Each number is 500 + 50 x the weight over its row's rms, rounded and kept within 0 to 999. Layers, rows and columns count from 0. Numbers have three digits each. The size before them is the row's rms in percent of the matrix's.

# q: layer 9 attention query, 192x192, rms 0.084, rows 129-191, columns 0-47
# k: layer 9 attention key, 192x192, rms 0.0854, rows 129-191, columns 0-47
# v: layer 9 attention value, 192x192, rms 0.0998, rows 128-191, columns 0-47
# o: layer 9 attention output (transposed), 192x192, rms 0.0545, rows 128-191, columns 0-47
# up: layer 9 MLP up, 768x192, rms 0.11, rows 0-1, columns 0-47
# down: layer 9 MLP down (transposed), 768x192, rms 0.0583, rows 0, columns 0-47
q129 107:483566475615414447543603522486511489443488462528509513510552522564487532516460488486573354467413546568427512513441582538506489498390481519475451
k129 099:465557481508515434508430456421506455465496524540479595482473484504561526380473471586539460441536565556449466540467559479546397442462511529565494
q130 103:425561465624481458573625463550431460405502507514561481506519451513366441524483521442486513507533456536432528528523462577539512511490459509467524
k130 098:469506419570483483540545521505450547484487500454517549450480445554377480523407494508495522535520444455470502519507541514508495498509526497507543
q131 095:523585438554533418593450576453420412535532482529512463526441498514463562554513465482421442515499538509445474425459462554573430532549539496546513
k131 097:467502541508430448568405613477471466532466496476554435555552394439494558526561543563485436554427517496486444423473494537574457479509495539485515
q132 089:462518398492506472503624481480471500453494536412504539449486448514519422458463454559471526548510506499479549436456439498539540559577488494514426
k132 086:516536503496496470492561479464541530460484498407497540462473534494466504492552481390525427484540567510440603475458405492540518484510440447515617
q133 090:451523410403603506540512501543504571468395436453426582379563514502519503537588497491503537456470613538498449480510622435517488545586551465516625
k133 088:543485466486542467522572531487480528535421566436533509439465472535564473482438509502461488486416434552508532504541526514518531486557572477449599
q134 099:501495435447487455447478419611472378539459506667525560503555549520473519547553435455440487466477429549457561471503509442354496522506442481527488
k134 096:457489408389540536466493365502485432558513463594482554545494516591552503550542471509447462569512475559475460472502511420525483523557603514496573
q135 106:516464559512425535434506527591552507489477561539479462409432529497517495488582530481530410412541523448548465496596460464545488588464500524491533
k135 098:424530658517352523504433491592561539532518479455523505535542521511513519498523535489460511400444557601508482485594529452474491524552484561509488
q136 092:568508528467487465444511493481512521525479404472528537376438532552554531500494573530448349512513492530486509518548521483503432528497550531440518
k136 091:446657478454449448570506518408497444464478382476504482503405518590534471502532509547428389551593603543508588438470503476449532534467541495436505
q137 094:517465471440547539556507512503457509511449485459483483493507466502484537529521491615407621566501466406504488552541490478662513528521480495511532
k137 094:442460507455582478545454530540543464465541412571495522524568519552460451468564513576490475540502485518432478511533452451568514512562449465411513
q138 091:460419544510510467482460408430518443501479429515486528533505527423505469538497508547567561504525442482546475508511461514456523533536547580482447
k138 098:446482482561504429502492503468493447407467545520463460554533596512478560573632398406511537523544447528500526442430485520419486515502520452615512
q139 102:499500455546538522526563460515445482489456481434570539433460550442415560459467518523488483515526527481552521395432586479458494502440464562497508
k139 097:498529407548525484453562475537475494509408469486620565393576502483520498479485514533425496463532556503440497420444517389427553447494493501363515
q140 089:537464437415550468501453523504492509530484575520452519493514529536469596504583529429575438527451598583538485566552496468434561503545476518493440
k140 086:518503495506538438526461473512543479573467527540551547522557540490484585472541439442582599547505550535505515549543426430368445465503493522478431
q141 093:601478494506527477628467405534436464452425552460539532620528447497506471478520504545466543495559431422481478479417476485538488480504493455449514
k141 090:543429597510515573534548397582467451450462443590478443469479603453475481457442592511470485443495461442497441490481490480408505535485424557481469
q142 089:460512386468451510596486489429463459496480532514454597461450514534568511512578592474611432487450537474565477455544436544378580492577527479497498
k142 083:583446461413479449499471467470480594480525485591536477466543501633497535492511487443551593464444504508476533455483545434531481475424497439440521
q143 107:546488470472489436423474562536473495571467429435485583509546523469551462493465503517580442481438352595494547415522509481498561538497468464510564
k143 105:524565389551420502497394579530470442514510526465499487525523523521563464507536408602494529383462389581555415464584552407549596507535502553515565
q144 096:446436483538513507495547463486445507493541512525379454534530593553594609478437517434616392505464502457518489475516484424589512521512508441350487
k144 092:559500506549555532469454515499496477502551445435447468492574580458435608537412484558506478465487530515473515521589493443554475492467570448553492
q145 102:501442589440594521495365477509413520405416485525447498543560485413471536517529448532532528539554545457513519446547483496557513480506558501569545
k145 095:380440584391502432488431554530509631413511558536442542491490543442514517417461457593509463526493477456524516405408512369486481553542491468515551
q146 093:467484440503519639535487445506414452548518522484524453460474559399504583524459456495518458459564470448487533642589464413389553421546403496509516
k146 091:520440452501562564540463493517500660562461519379511564545456526424527536441486554465505555378525539543577470532553537453523471529473553485507540
q147 097:553491433485566528577480500618517434535475488444382462462545527455453534449497457537504559429569512437559483468555493547522516497541554603584509
k147 099:438538497459536517592488419643449513601477533425457533488476375484496476530471476407525566470523536479498470479536462524575613520434490607506485
q148 099:584615570523511557439519598472529499461449543466507452528422508453369368527534498578535482575409453473503502557484524535542542553495484523505510
k148 102:474546460478490445407573498470452403451488568421511584606419468476422341500494504564526464458470425493484486513510506513543542531501409417496439
q149 092:558600496488395619518417562427587469486510421520492498466394473606502501566564469512444504428445467520503418488476447400523499553545469497551492
k149 092:492567459490451518552490578512505461594513435421499492471470518644529482502563461485491428413423472552572454433500462424502482507569482528519547
q150 093:452453569509493568511609458435425458559501544504420460562491456403585525436471510540436486487557549424481480439527478498516527508503493534545539
k150 092:439516642500491500473566548458476585476528542482543397540539500477541463506498550462556460444521525396551467453499470482455505430508555506513505
q151 100:584520444402490454509541456488515451440517489432434440569548432566456537590596526494563509573407496483490543509456467438590489466586496510510504
k151 096:551428493426533442603512412469560550427504539471496478580536494497561419594582519474527479483423563516539516570481574539471546492635522556501493
q152 091:456467496508470535551472470471508450497530440597582538504509534531556391522381467580499437622503428507465460449449486532473472503521412446535465
k152 087:450444556480499391539459539440519450474506421558556545465559518472463508470480538490555529500446500542486583516468562573539514468577529498461481
q153 095:520537515531493543563445437557470440522584392404552495537510578513582534559488443496505605466539528502542559465506493522495549456508449559543451
k153 096:491457448608513455572483423511502453554545444492499445465539594449485469512494469462594538495527366492560541501479545525554576446416472531519494
q154 104:506464592533502524487487441565480530563433476503464485535454472446525442578566512429468620535510533510570362474472486519581580474517534556511538
k154 095:474430610539422500417517439556464490550486521530486519490443533558507392522502510496607555483508443446545466482493509475376559471563536516500465
q155 095:541494554526436428509510490434498502436575540494509397494503440599490542441488469490539495596424530446483591528402561486399433499461500470551571
k155 101:571488513559418490463449489516466461411533461483501485509478422590477549433486517503479492531512501547552577530462522529404571522521530459594521
q156 111:546453591476536535454492592460462404450549490522414486467432469463498505559548517585392460464447595511512394552527485530482466502470484476557493
k156 103:454481576484459529485457654439531482464522519597542512460466493523534587538545510575451439484375505511383475543545521537534438486461442452526505
q157 100:502545502478447530528433525529454449494548422513445477389492444461534511496502490564575456531530523491454510474473422429529558535512539536489523
k157 095:467339566428474471608515449529462469466598515460492535576452450567458585458549514488476627552473453506497456459455490456454530472567446489516526
q158 089:471513565613376510547443473482501472486409406461489545486508505503511475619500506538537477433525485446500505458494561498521483431468480546546475
k158 087:389406512565467531452426477532568524464448534423458479418515502501489516515528536439581405372378500463501503448510564468598467453447527528513446
q159 104:592440473568451495494496504447538510543478511474538419448470546577512486546551457490526525546468515589490523510482542487548468515430476503543469
k159 099:612480486535496434482464525512474477514499458373580512512561490562557543539564438485403501440467548513512513420496524522593419456444426509537506
v128 093:440561515522476523537447464594565526462555428479479490455465404452442519482545534436476487523452622549418413394536489544505479498557470647574525
o128 098:418541483463458508429542443432619541525452466508586550459471529492482465448506501506582444585603375595543488452521553562444451510504463509515509
v129 085:486468479525553588492576600441523478583442465482532556599458424518452518465567487574474555570555515572623572599463509475517526505500531482457462
o129 090:434509448561458456500497458507542430417506513496564554516528497495512500583578553479512545443462495512441521419546525494603544541529524517467460
v130 093:459457540494544511553434432464462528524563511508504469527547555495503406519404552475508508564516498480504494505450494475450490426523516556452440
o130 095:503418569496484530448493561477519481496544488494470477394587458440476545514455479510499503521473563489486498449501491535445558509569581454519555
v131 094:504550490512350469498621589560547533548511476537432463456558557507524549497454465480496406501442532482530470518468435509539516516514537453530474
o131 097:425506546506496438472535529535478495604432465588531546482527504416548505439442434488458494508616440562556475495568437472535513522562394571491587
v132 101:522507445480537483457488572549471522485514452436547505537540504475517578463491481446668532525491423513495485508545529502566572579585535530456470
o132 100:498564494471479483442607573389447428462488409533468499456510497513483531466498520545477393574468563561493562457561539474699494494492539440434499
v133 096:445527470510496480441443522502559513427537419427476501464537548504568432532464477575475520517435569469462461524523369509481528454415487495533466
o133 097:482507436472602486583469453491460484436427610526477445546529492521424479469517408539609531549477483482454496515485406464585524506576429531476585
v134 095:417560507454508541573475532521527460495532470471539370609548501548472503457556601479484396496480584511513461500504579446515499440567494434450542
o134 093:492475516589459486536431461511467502554585484453341403518469575485471569520546539548489348436516451470599449509560420577495469438445469543556430
v135 087:581533521473415488467396482514503436503519454539563390605537504535539521563383527538434540462531524434475640483532463587526487477469566566385503
o135 090:516503418450465451469489569525526516575571530484479495586457527527431469511592497572472487575435529447449455525530465573578405526509523537469517
v136 094:439555442533565522522535425549606492441568546474514435530481547528471474483525465459593463508430459524504503577462457533517439492521439492436519
o136 102:573471571574553514526509464599388461552498405491533512495529576481584479589460519458484417415415459532465494371472480484528480497508496493557417
v137 095:375491432450471499461400529488527597542524458545430467461451588534510489546519501502523563506524565497436555371411544514459505370557504452532500
o137 098:513468498562471449504658490423463510469493517516414489413531403473505492569463487525481459504418557487484465530557511443487536497584509468480565
v138 099:536499503551471483468397538506472553439480521482536430487508496491462547472460512507457476509543482520361540540464510557517532567548504545507492
o138 101:478539443379613527640467477436525496585592468599459603602494424532594517449524479447478527520498488561528467486499540445602421521469462520537511
v139 088:542555529436511545421462539508510500489483478559444457457515553512520499440536494527441477546526575484438497393480457565501561583399468552479489
o139 092:519460508461512531533411566516543470572544516515508516445435452463485550527496506490558448562553483545513491504544415460490509493622472522596457
v140 099:475458534577380512523465493484427505473500456450496406556449456520501463537509423469457527585510491547475475513479542497590480553501460437475439
o140 102:416450468446445557500543451376500490453541548631557542529487549506503477475510396510555566597432473503518500540440440433458530479495540495464408
v141 094:449576487500455491571539411529530485437525487451435498521454456528569498473439482412447446590504460624431469520525494464475431512490468437547412
o141 096:405522391497508511527448463491542528506406520498491401461509525447470519411473531472562445491565489488464549558501442548484459530540546494471521
v142 093:543497447580525458430443573496484463511520535507559476443386495564510456481498515452541601408520566464487449453517448515517509536405594526598451
o142 090:572486539451512483488617435584467471518471569571567501497464507454477574489497475494525526518541482444517534493524502435358562509453472568506489
v143 087:549571462465515392455538430509531474415549481636573481435467467457456482482565615470455486432486551578486533480488474481615481511519553497508508
o143 092:536460452542483497510501398498523498600536571435628488496534585480470585531481454490490528524535615509570513463501524484364401434491492602546469
v144 092:483409576537564495425472527538554388472528401505522479493549508462571540463564441446475403474483522521476489499406551481448508445512479528469539
o144 097:463571411464482478563434574530610519535427500515560507431567451527416452539557394531565429532528418481474502523465501510574473433495449517576424
v145 092:460464456467493480481583427517487469563431464497523583551546458611491443596479470521496525474566517516513503600376466530468464520510501539458482
o145 097:486448380468480522537482548536415573461516511465516527475403459476478510492552444548478570393473596534502456452536509409446541572529541432475561
v146 095:487385363451467488502449592558499404519497406492498501463485606459465493456501588567505496563494438482505537472603516561569490490462514558484534
o146 098:419485484426563495470430433472507509500377509598431465538519517441415613567476402547513446524585580455502473478505470492531466479575471458524471
v147 094:485480573439488521477534533444505489562534481591569444561543561408520492537465490466480482506564448456511548554514495535436588557509413503574447
o147 095:508473439530509450525466566440498448386466460457550516450559591465588438498515448477516414460526451537490398568509468563488577499484509520540511
v148 092:477490461435451487528426432498575474481443493485492560451510467532540518601497440411454554519496516385545463560497560546533430583461530507426560
o148 092:526434460546429493524550430473403432498506456455523524589454479489487513434526525533473391524585447505509521428466431409527502528434502511531472
v149 100:511537527489501531490631487479476558534490453506528567485479454445489476608509587483446484533473560506570537469499579591486501598453410476559491
o149 099:419479496513445574442506490466450626509551443490478517481420543478566579498587543501433515455560567441515500482435449403395479432500520443529600
v150 087:478425533557497541542556441472501484464443444436459461568521580526562522416482474532480493471439515452497510611647475461461526578518555570411419
o150 089:524493486497509524473478540591460453560439463509508538519540557434467514526519470531458532444427382570569547392485481580599484499507558513448477
v151 097:475367495529512500495477570589523459501570538475532450513476500417584404507383541523568455522554503536489448511483466593520471556473518430432553
o151 099:563472518445492523492483488463563521539481498586486462443543523527412549473512489465454396547507463590553519480458520466554450513494504485564548
v152 089:454513519514465578492492507519459445498455450426447489386426479451425529535508607491583461497518487491480416490503452569497491461571572429501541
o152 089:521380526462546483511440490596481499523444472529490498466477557445539546483581475569440447446510566446543592445482507483452582532522537556481498
v153 090:535486489540558464426523521517519432531490487481469434567522538518510484456535520555570364610516474512516552520503492567449517444454473589477514
o153 094:519538413464451445453523492518430505572526440463478546538485511591519498505541524508485470461515517511519461441555539506368526511461532472541560
v154 098:547484539497526421488440507471434592426474488519531488596475566519556480486498427467524445530548500519477519579513482533546520441489510499453429
o154 103:545449381455443481456483498451592469560475468580538518545518528537550546428566502505527612574498512475461452489551462483565513415474464599435391
v155 091:528463454528514451517374448545481504479458510568551517470463410472511463435575475436528573503466451471568533494555455457472515528537488492455545
o155 093:454537514521485482541513519461556547453472483395478420356479467525503530522526546539414492549580553489516391440466494516483503528455457533553553
v156 087:454491561524458445508422505526572514633518503440645508558472493537449503426530522501430398456515457519510525595468522485590519595472453517539521
o156 089:370430506523520487524505458544503492557463476450559497494546437505349535510557477448493553534536510546501504544421554567539435541523564520543509
v157 089:452455450541419501508463491510424528535493513488532495492467440642513557521538434519484486528495399482566496414559482470545506554491531490425468
o157 088:498509501553533572456455523551471489500591493579489510463460491482500458515458529496589543612429491473497502543463518523539572495464523460464356
v158 097:499448463547396567423411439480521517533494472519433497534475564555439471540498511520498473496522516521580480547480448512504455485438477565507479
o158 097:529431571442427416587442424513522473478482455522543554363520453500474514512402496526522624483430533551472598541528485550454517525484478461591485
v159 088:504561462517535539419560467604487573587450473486506390460533578493565499514523533455471570437565582451558593453546428512524439516566481481528485
o159 091:473553518641419429462558411415515499520539503522545474511382483524540409509471491410503537580423472477540592445369441486512484415531429532465439
q160 094:522596473548468531428488550529481482550540567520582508559512492529466525448520428504441512447473562413466464524476521486435522514439555580483575
k160 086:585543569453494528533498564569474515512499447525552482515519567570566478561502499579429502456430471419564487486486533506547457509480569543484517
q161 094:553532486515460452494611438634535540450400528536497498501485513540412495577470474397460494642555515581481528429445469522494442542403522435450532
k161 092:469613462485497404508538468547451467476499506486450581467560456533512425533356477538480532452512464499638464468540538593543484500488538485581566
q162 084:474535549470588447489492459430509511525585543514430612576455434570587439559550469530472526541514529464477457585460460483476467607547422418525464
k162 086:455449509498520463461512411461469500527501490515502678531470460513499400531525505405496432515416508521573491496482469564529504543469577404526527
q163 099:490560446475390495490533427460537502475499557447513519426491536475524477503485551496498582456403480552458521562472473543397584578489531477491508
k163 097:606473350465473451429473506537458507490553469477505514498440449517536547473460486479484612542497510523476516506484526481559549544438473551527482
q164 092:551493508529494480454534437465562602494475556462531558541458409423499517425466535439534543508412391554434535491501527515365553508486527556530472
k164 091:566483548521565468460421477482498485471486436538416453519472594518563448467468454531489574540486535461518494538444523438485581420497546543563545
q165 093:422426550503547442498480491578542450482548485492486487534582398606440568368448492498496559476459479528468434532481563519613472448432445496608511
k165 096:496407516423570548590465498443498475476510455488525563537470513479545466581523476534517465538515453448491461423466524518452459478533532559494506
q166 093:491548499471641500469526473501405490518551491445470560502572516526546564405450524490602463467510507428515656449522480462516480487438505455501496
k166 089:568514467474561531534492386588504563448421466488460521489540493473431393454424481504488557585498489479609481573544478503497582481474454504425533
q167 095:524482482537509453550506534491534379493470406541567478486552529525507562533577459465618541600437612582487461513461634534487524549483473528514450
k167 091:481415454471552528568479492469518454419525469493518558558477503531557603523469476488529422485514593548463572503557523472544430443491509476615496
q168 097:409513434548449530594449535502527475515454410483602532476443501448400547484551519429500464442555400578458494492598532529557505462524518544571452
k168 095:494572436517491600468426541512504451466407453503550487462515517442584461572588426438505481422537473531339504564523524469499542490564486496508534
q169 089:484521528478489492484443453410586529481526446430521358445499475421622485512492547502452543494468516406543445519502530469618440535527556551574466
k169 095:519554439494548464473494562492468560567604514527418489496459486479449501537538526490476514555495493501540537512500451453590469557550454524527531
q170 094:506456456522457540571545461532448537570449509431474512578551446406432492450488547554372572444529445445483494448527470469554510443559582494512480
k170 091:507383597464545446525504540589497575550535464490532481521620462475440444486438562459520457562430492455497490445467497556464470484558476521411434
q171 088:462521425414545428606441488639460437518512457387504610409473500554570522507550449502441386500585487541607495494539595428517486481529435531475554
k171 091:431548477491567541541563436455467527471439509582441477561555558527475549517418551389497553510490542534524467530474503484377490462485587461474471
q172 096:518499523637499592525541483509537516503458479496554562439448488460482414543502440484492469422509518489458601463452553523407375417433488448486474
k172 098:481518477564512536473410504532560479451459572431562520463430453435391483470510465596478533491486535454514543547457539511600382462450558478502503
q173 095:566526464555474507539374472464548462603581530470553424484460536494596455475530463512570455521540508457531438419498469553461526428470467633567406
k173 090:611451543561451552535383560504587459434530451535474515559560427526489483436583472491445575408565505506474594402436521454511502544458504505523467
q174 093:421531537490493483535402523452436559503525457464497474547414399529557407549548599558522448433429620500454457427458514494584471403553484452510543
k174 101:506402649502453396579542590512413538447446470520537429415467457501484484490523502530555517451443481530445566512444435471450463574485497507525544
q175 093:512441555454532500533524596598577538432451491496358526536517449489498578530546545511504415520546509404492523494567490489571552517465479556565551
k175 090:497432540479508482466465563407588521524537456476452608471469500507572478483525590511525504448456547408479458546498575451555513448581537537458498
q176 090:482570564556418511504533572446538536439506508564538371393464452528420572489481451546488654473453465503508556500541506493433542465460475449518472
k176 091:469538534458474552527481481478453514440600441479533504447429443520461529464552465499571546540511493473423516536490560523462507367474498501500455
q177 095:558459479522455493468439545470438517446516519391577570386471492550440478557589529466533476543522511563453449500465565541364455479432517394594552
k177 096:560500384525515424491429589496517472479517459500522531446532502484602559469509457510476605485515425591577589540418501465538402446532466503481559
q178 106:461557453402513486577408554505503537513571450357512483584549432527532471471404516536382581439504500510468559488470469555546493524606511593559445
k178 090:465462515431516546601501526418462500593478541482568528600515461453517581513537463510617517543460529426482538454387514564468530516502386458376428
q179 088:505432458518519499463548496523439465554424505548434425577554510494523606450516478492515506536480527392486538437463517537433517485484515501515541
k179 086:505494549477564458452446434446592455468481465496464446526472462512489499461542479545659537600523568328535465538489532453524606460542489554530523
q180 096:603467450430495460466430519608500510514499442395490501418467558532463540468573473585547519537488547478449464452426479453594480551494485499540454
k180 100:473562387514452460547463560515564442551618454459522557515517597430451552421557491574482503458430447509471472522514552391537582496493441535454498
q181 092:447470500534452422547588513494500463429500453518520547504521482428478479504413646501469511606490470484538543550484543595417526459436420566516456
k181 095:470520460574514486479462505470507506427543521578505581518459486466415522551469564487544564482466499412461520524445486473391601438409581408501526
q182 097:489464492489417439485471537486506493514561538527558525550507540489617418483416470454530584473459480594556533487557483495436518470494478447409473
k182 092:540499385488531504438447486523440561503543553446462519498616482598564530456559530532492548565607456601556488566532572519451504472568510526517494
q183 087:597439493540473495419501516463535472516509447598480529532482465456509503537549594462431482574434522498402489573527525388470464459509562506543474
k183 085:497623496533509470548432548466445442558533434557516614542464536491553424430544520556459419520497562498498469469580525484532438500487474426498465
q184 098:557456480439519453403433458482493579507485521486418564689477462504530477448567434545453472564470480477492472573506469496542492513532446435523584
k184 095:556466642497462509478542506550467442529550430454514523445516532538550464525539585484505447538432495495445425562509474442499597542507441512472511
q185 098:438504504474444456515493483439495582397466544447440397486497529560496498577539480446499414476496563497423526477548536539472446511450539465533489
k185 099:588451511517524425477432588464491489441556484438509354539631428535442535493497496547482478516452492503504547468478502555509400451475634450497610
q186 090:468461597473504473419473473514472573493568509564490490515516461467499526624455473461592703535518447526519575452588554500480516518542563461536498
k186 092:524554515461517516498502523448481524483434494520553467519590472488601470590516476508452523554527471483550463534415531464504548465484580486510469
q187 089:506449406548486501582508500601507487479435509494548455443485457443383499523604459543540622485556524421482497538426475428364558555515482536592482
k187 096:564383440497548531558507460576503417584487530446492568484532511501517542506566450473501558478580572444512472487515392450504529524451528558453514
q188 102:548598455524458503469493466460481480529446489662562484489565551482479491522400424432570478492432500587549458516561509524427542473463458461367408
k188 089:552613481505470539502521429446427520649443419429461537381569563469501548510473519575499457512592508467481487483421525433515480429463570428400470
q189 098:395505488473414509640423496436585504495419442400550520495528510535524499498514392561538508515523458509529589477443453463509531448528477474454474
k189 094:586474486428557481435444532540578476506469488505469493434513557522427505533520528483542526416524487428526550522415525540537540507480582449464442
q190 098:515592496513456488536597462441525417579513494428541509560485504507492472534482480486533530521435507491478594475432486632591480472583495591529464
k190 091:508566536530452503510476487370489442429534463516462457604587433518505540478533524558610444522455450419527562513566461499556543559519479519640487
q191 098:441572612500521427494416533493492456402559444399469492524544432444488566416478557548441538517575546412468529511427555546541464479549491547538456
k191 092:427431524512474548582426505567458504446505458540441446559496504512505495439437460516518472429513491504478460489519484487518502486532517467504446
v160 105:569442462565547592513534443513494490533532484484499497559440515505551442512457568571485517477529541502481429539552508485567500434547554454470624
o160 099:415580589511436432484532536539526553478553577628533489440480474553426445491433536489474512530562555543515589493456494499370461509537505494481489
v161 096:499523449450509396578472464549637521504462496421486416636614470519551451441585373531522467527561473505461499434448578511513533482544518514458539
o161 091:505437564500512513488581510494426490532505558537463524482493433508483497451442624529437379476541512534518457544578439444527549509534473476497470
v162 103:517545455490510480433419557547457443498447564569567417466436498487468532564466495501485471359530482519458499473461411484522474492536500421544504
o162 100:480503470451593553515533523494456512496562576492504496533556463516465467435511554473433548457508578471491523516445575536553596510563525565431521
v163 108:470561496528522588550418486516462493507544533470462506534505492413424514566458432518482450494621535466520464417539576553489485509518463513520515
o163 110:527495538463546502467508603561530491450524491498521522462544487513534493486584467486499626480580494509585507530514431495432494515474484538460515
v164 095:442380521440479541450504440551467503590439482511589404439444513533539566515582524552489457560552456474491600535517483454537472536452467523544461
o164 093:426546556566543512517511554484542535525502599537474556450441556419511493488563480548565533434510455500483395456526542501459512435475454459490494
v165 104:535486543488434515606562460519478526456493494479504519545511475602499457514492544552461531516515472359510455435431542454556626420534445493385434
o165 099:436490499417489469515358565493583548546477531484436495484542475520513545483502480565518382603476591580503508525590492532579468561552446472465579
v166 100:453492402476446525520622563494460469506427551572504550448501567461536420508605531514453567615522506451481490513466441402462414415515588504383509
o166 095:546526567513566456598524459552414477527449382534530444438539417560484579468435413650404508535520509556532497540523518606540495486425452488528526
v167 099:479434505491547518413468472504480522452562448458551560470571429479501534534445595553493513511527437548440397522520559421546497471473543455555551
o167 094:436554378547479558496483458543521427514497498500495527576517499506516411553540544442528490583507470464582589433524502601587520522518475514494483
v168 102:559504496472466515402464529547473504591523466530522446484474477518565426509499480553454484593481526460542438501456420548568553391432398517572569
o168 097:490474572610495459532531451404491587479487461524547506498518530555589530483475488542581380424544503566434587509538488510471454565457531497451566
v169 105:543479569546528402415592565478525510476514463553421478525654524547512429553501528452496472525536419408519542514519466512499522505517534538569466
o169 099:517465385566375452542417523507495489422508587457607525539407547498539577466470489551469461538392460549533439515490514474448514478577457507476516
v170 093:562530482546448516465503561576600457506547543491469420430487383557409479505522477541574505498461495536516513458407520475560499484480479472482509
o170 088:512470428474560508501493444454523530534486520523545569532496546500570477525547577456524492446594502477456506513497431560329441418561566570486474
v171 102:584470422526569471449584567577464481480421485581583409483479547511510517561463562555466519452464554527461500513523469493492571457475423475415458
o171 096:432551493555501494530450396485495514469553463439454569480536486522469519428499502501495453477490477553566446489515615492619464483568584509453501
v172 098:577421555452440486545443508574557468552525596407495504517514448468533505564521451482495555505479590490484481517585461521496449462456525501491563
o172 097:529576470408512484519543505471425486520547475523427416445472578491457531609501514517495524476474496496489405553424504484420552590578464482508425
v173 107:516436504416509537484462465569499508521484455504486530584576518474411545491537449498560474458524517553542516561448475504542443548464470443447466
o173 105:511463458494532404502464434387527480540603464534503530585549425533561425480526468543488521557515461509546489448567521474535545457515480583548448
v174 104:548514546512492536493427516529446483445542553521506546467572470551483549468468351503527495475586536504463424503466593422490556511399580452513488
o174 101:333531557468524507470446575456538427486539482538504500533532468486545517581540598567519557530477414455536512532490489518575515429513505474514453
v175 098:510439458528489580504567527526526472584469550473377489502513498441517524492500449517524443410527453648471548461406504459571447530555474566443545
o175 099:575551504502476565493518570372604414457471459471523406469484491552479481543532511491461570547459519461496560515466544548391448472442606466596495
v176 098:460468487441439518532492557456527500574510524482478546403491516611484542561480424398422494475423445526490534390483499496590531556431524458435491
o176 096:444559519479499479521483446528501467479476484525486460529508454382423476460600513517522509470569555482441540436433493452523593530671497517476519
v177 102:498517473579496531497514439482473602505462375515510484578538561468479581529528514543512408481500402471547563479495483496471547438629560424595473
o177 105:464431525415435562492499517527619529550495603438513536452432469485580564515571471495535534333640465542546481477478516526464436454423423600485537
v178 100:514604466464520522480567563475473564491541518457483510489446402514537490509433467516493477530563641469433476489506392554479485459524527569520383
o178 099:507487446491425518413534458512511456424508516599565441493634552550461527482506527471490486429490492515432456501516497464478513520472503453508541
v179 104:518490455436511527570377586497553456526497480548550514515397392428469492537520573452498517536432572491545427501491485566520503556476549452504456
o179 098:473597502522543454525459526423501585455480491574319457499605596602562435432434443582554506501519522551489483533542506505479512448558483513511599
v180 107:484490526503435544549578545572428594491437516423519461457502553476523539431574459521468470521430495538532492503452553449431494459443546504387550
o180 109:470471542485503571494498481460512498504502479569521518552412450611454457506527532532526474392478478521493474469551543533462505575399471568580475
v181 100:578505537541499446509513441586545540512434536568531521518566482507422510485549496479497452511518528542402566520558526515495428448438555497463470
o181 102:371479479496507517510527468499495468507479510483598497406485471391473506496524515540568449523482399461561540391525505546503530455502447535518502
v182 107:561418514493640425427446475504552451553565504528573547515487495524547502496536502512599477480575419462516413545571588549511532443497511493517465
o182 097:503419481467517468558521525459480514463542501416463535421431395497405550455482505465458490532551523497476621496420488454549508531480540453489472
v183 105:509520476499451514592453465476540590527439538588567469493588486467473557497501598540499527465457539511492499442461408510510481511473566502440532
o183 097:494454543524381532456518499469482448468503570503421498552441516458497421478499371598550470573470506543535460478534472510572570538556428511517524
v184 109:589550536473449552422474475474359416473531571454489493542579489469392464464507450477506456518473586515544458542523517516447532438597622466476527
o184 108:450515455483540428503504528443538502496515505527573496468449517502498486529531512525570475493433427511574513482494515498489572556329471486468377
v185 107:459485458422454451525542418481481558553465490511491504483492461483536541519558535502551462457526552489499545553472561599458568457606549530490393
o185 101:559522568579548552436620489593551387530534543512479539531463548599436504522463513547522453555484522539577439472503436387565549462431454496496560
v186 108:628523475476464426485566524501508528505461511566534551550525415501415559446566642417557583473486554495548514597432442416585440498552510510520460
o186 100:469607500467559586495447462469540563614512519502458435511494582495493568513439480578521532448445525549438534454475486551450541431544470486495515
v187 109:404454476470521523571484412527436573421520435461481610414520464515520459535470509474538521477416464591423411508560439475480551537560517514520414
o187 101:547517560491494551523511514463528583445506474555496509502479554524513581449512480523496448600451517463416497520454472493691475506511541545522404
v188 107:532394488546530463509526364463598489552509450482498555503459482416408501526479526475483452476494561437514486456544528475437485416485460608502436
o188 102:444597524424471576452506577474469515434563476525474490528461493519516448482533541580490477452388526464536574495504466511464443472531639493543561
v189 105:485523482514530485468515370489450480485429532551488418536482626446425419496573555566581482505427472514431475565551441508560492509509503570498448
o189 101:498556465494457499491367520522517462526536499567495526527466466422536604526382468547507529510535519514570532544557517486539567524471453495483432
v190 102:468497363472543539494463529548548449484440479488446505469508350511473517494426480525571570483511419543556408557529476575498521530454491464474527
o190 096:506482528511452508553524482523518449542483524580525453532547508534538504357591533440435498530612477423418627513456504468499489420542546516493478
v191 114:423455514491436482541414491467536463454448459475562471560612488499455495450553404425510572458538658393442550479517545446483582432470466451460477
o191 107:581545530484560476388509518551436448535596457539482492493422535499629431476521519551522633566476478420600530532546451489623491554559526495519554
up0 106:504468491533471511406612563475446472570474526496567549469486425573479436464488560536541490499533484527556548552498522486523474553454490437509534
down0 103:513468541514578521477587575456408461484526508488437453634424516488518527489480487478545375441509561476520586494532464441557516470499625534421553
up1 099:548472524481470499475542529468491530524512495495544482457514465560567548467438423506489391453496541483463480525561491543402554458624524497334469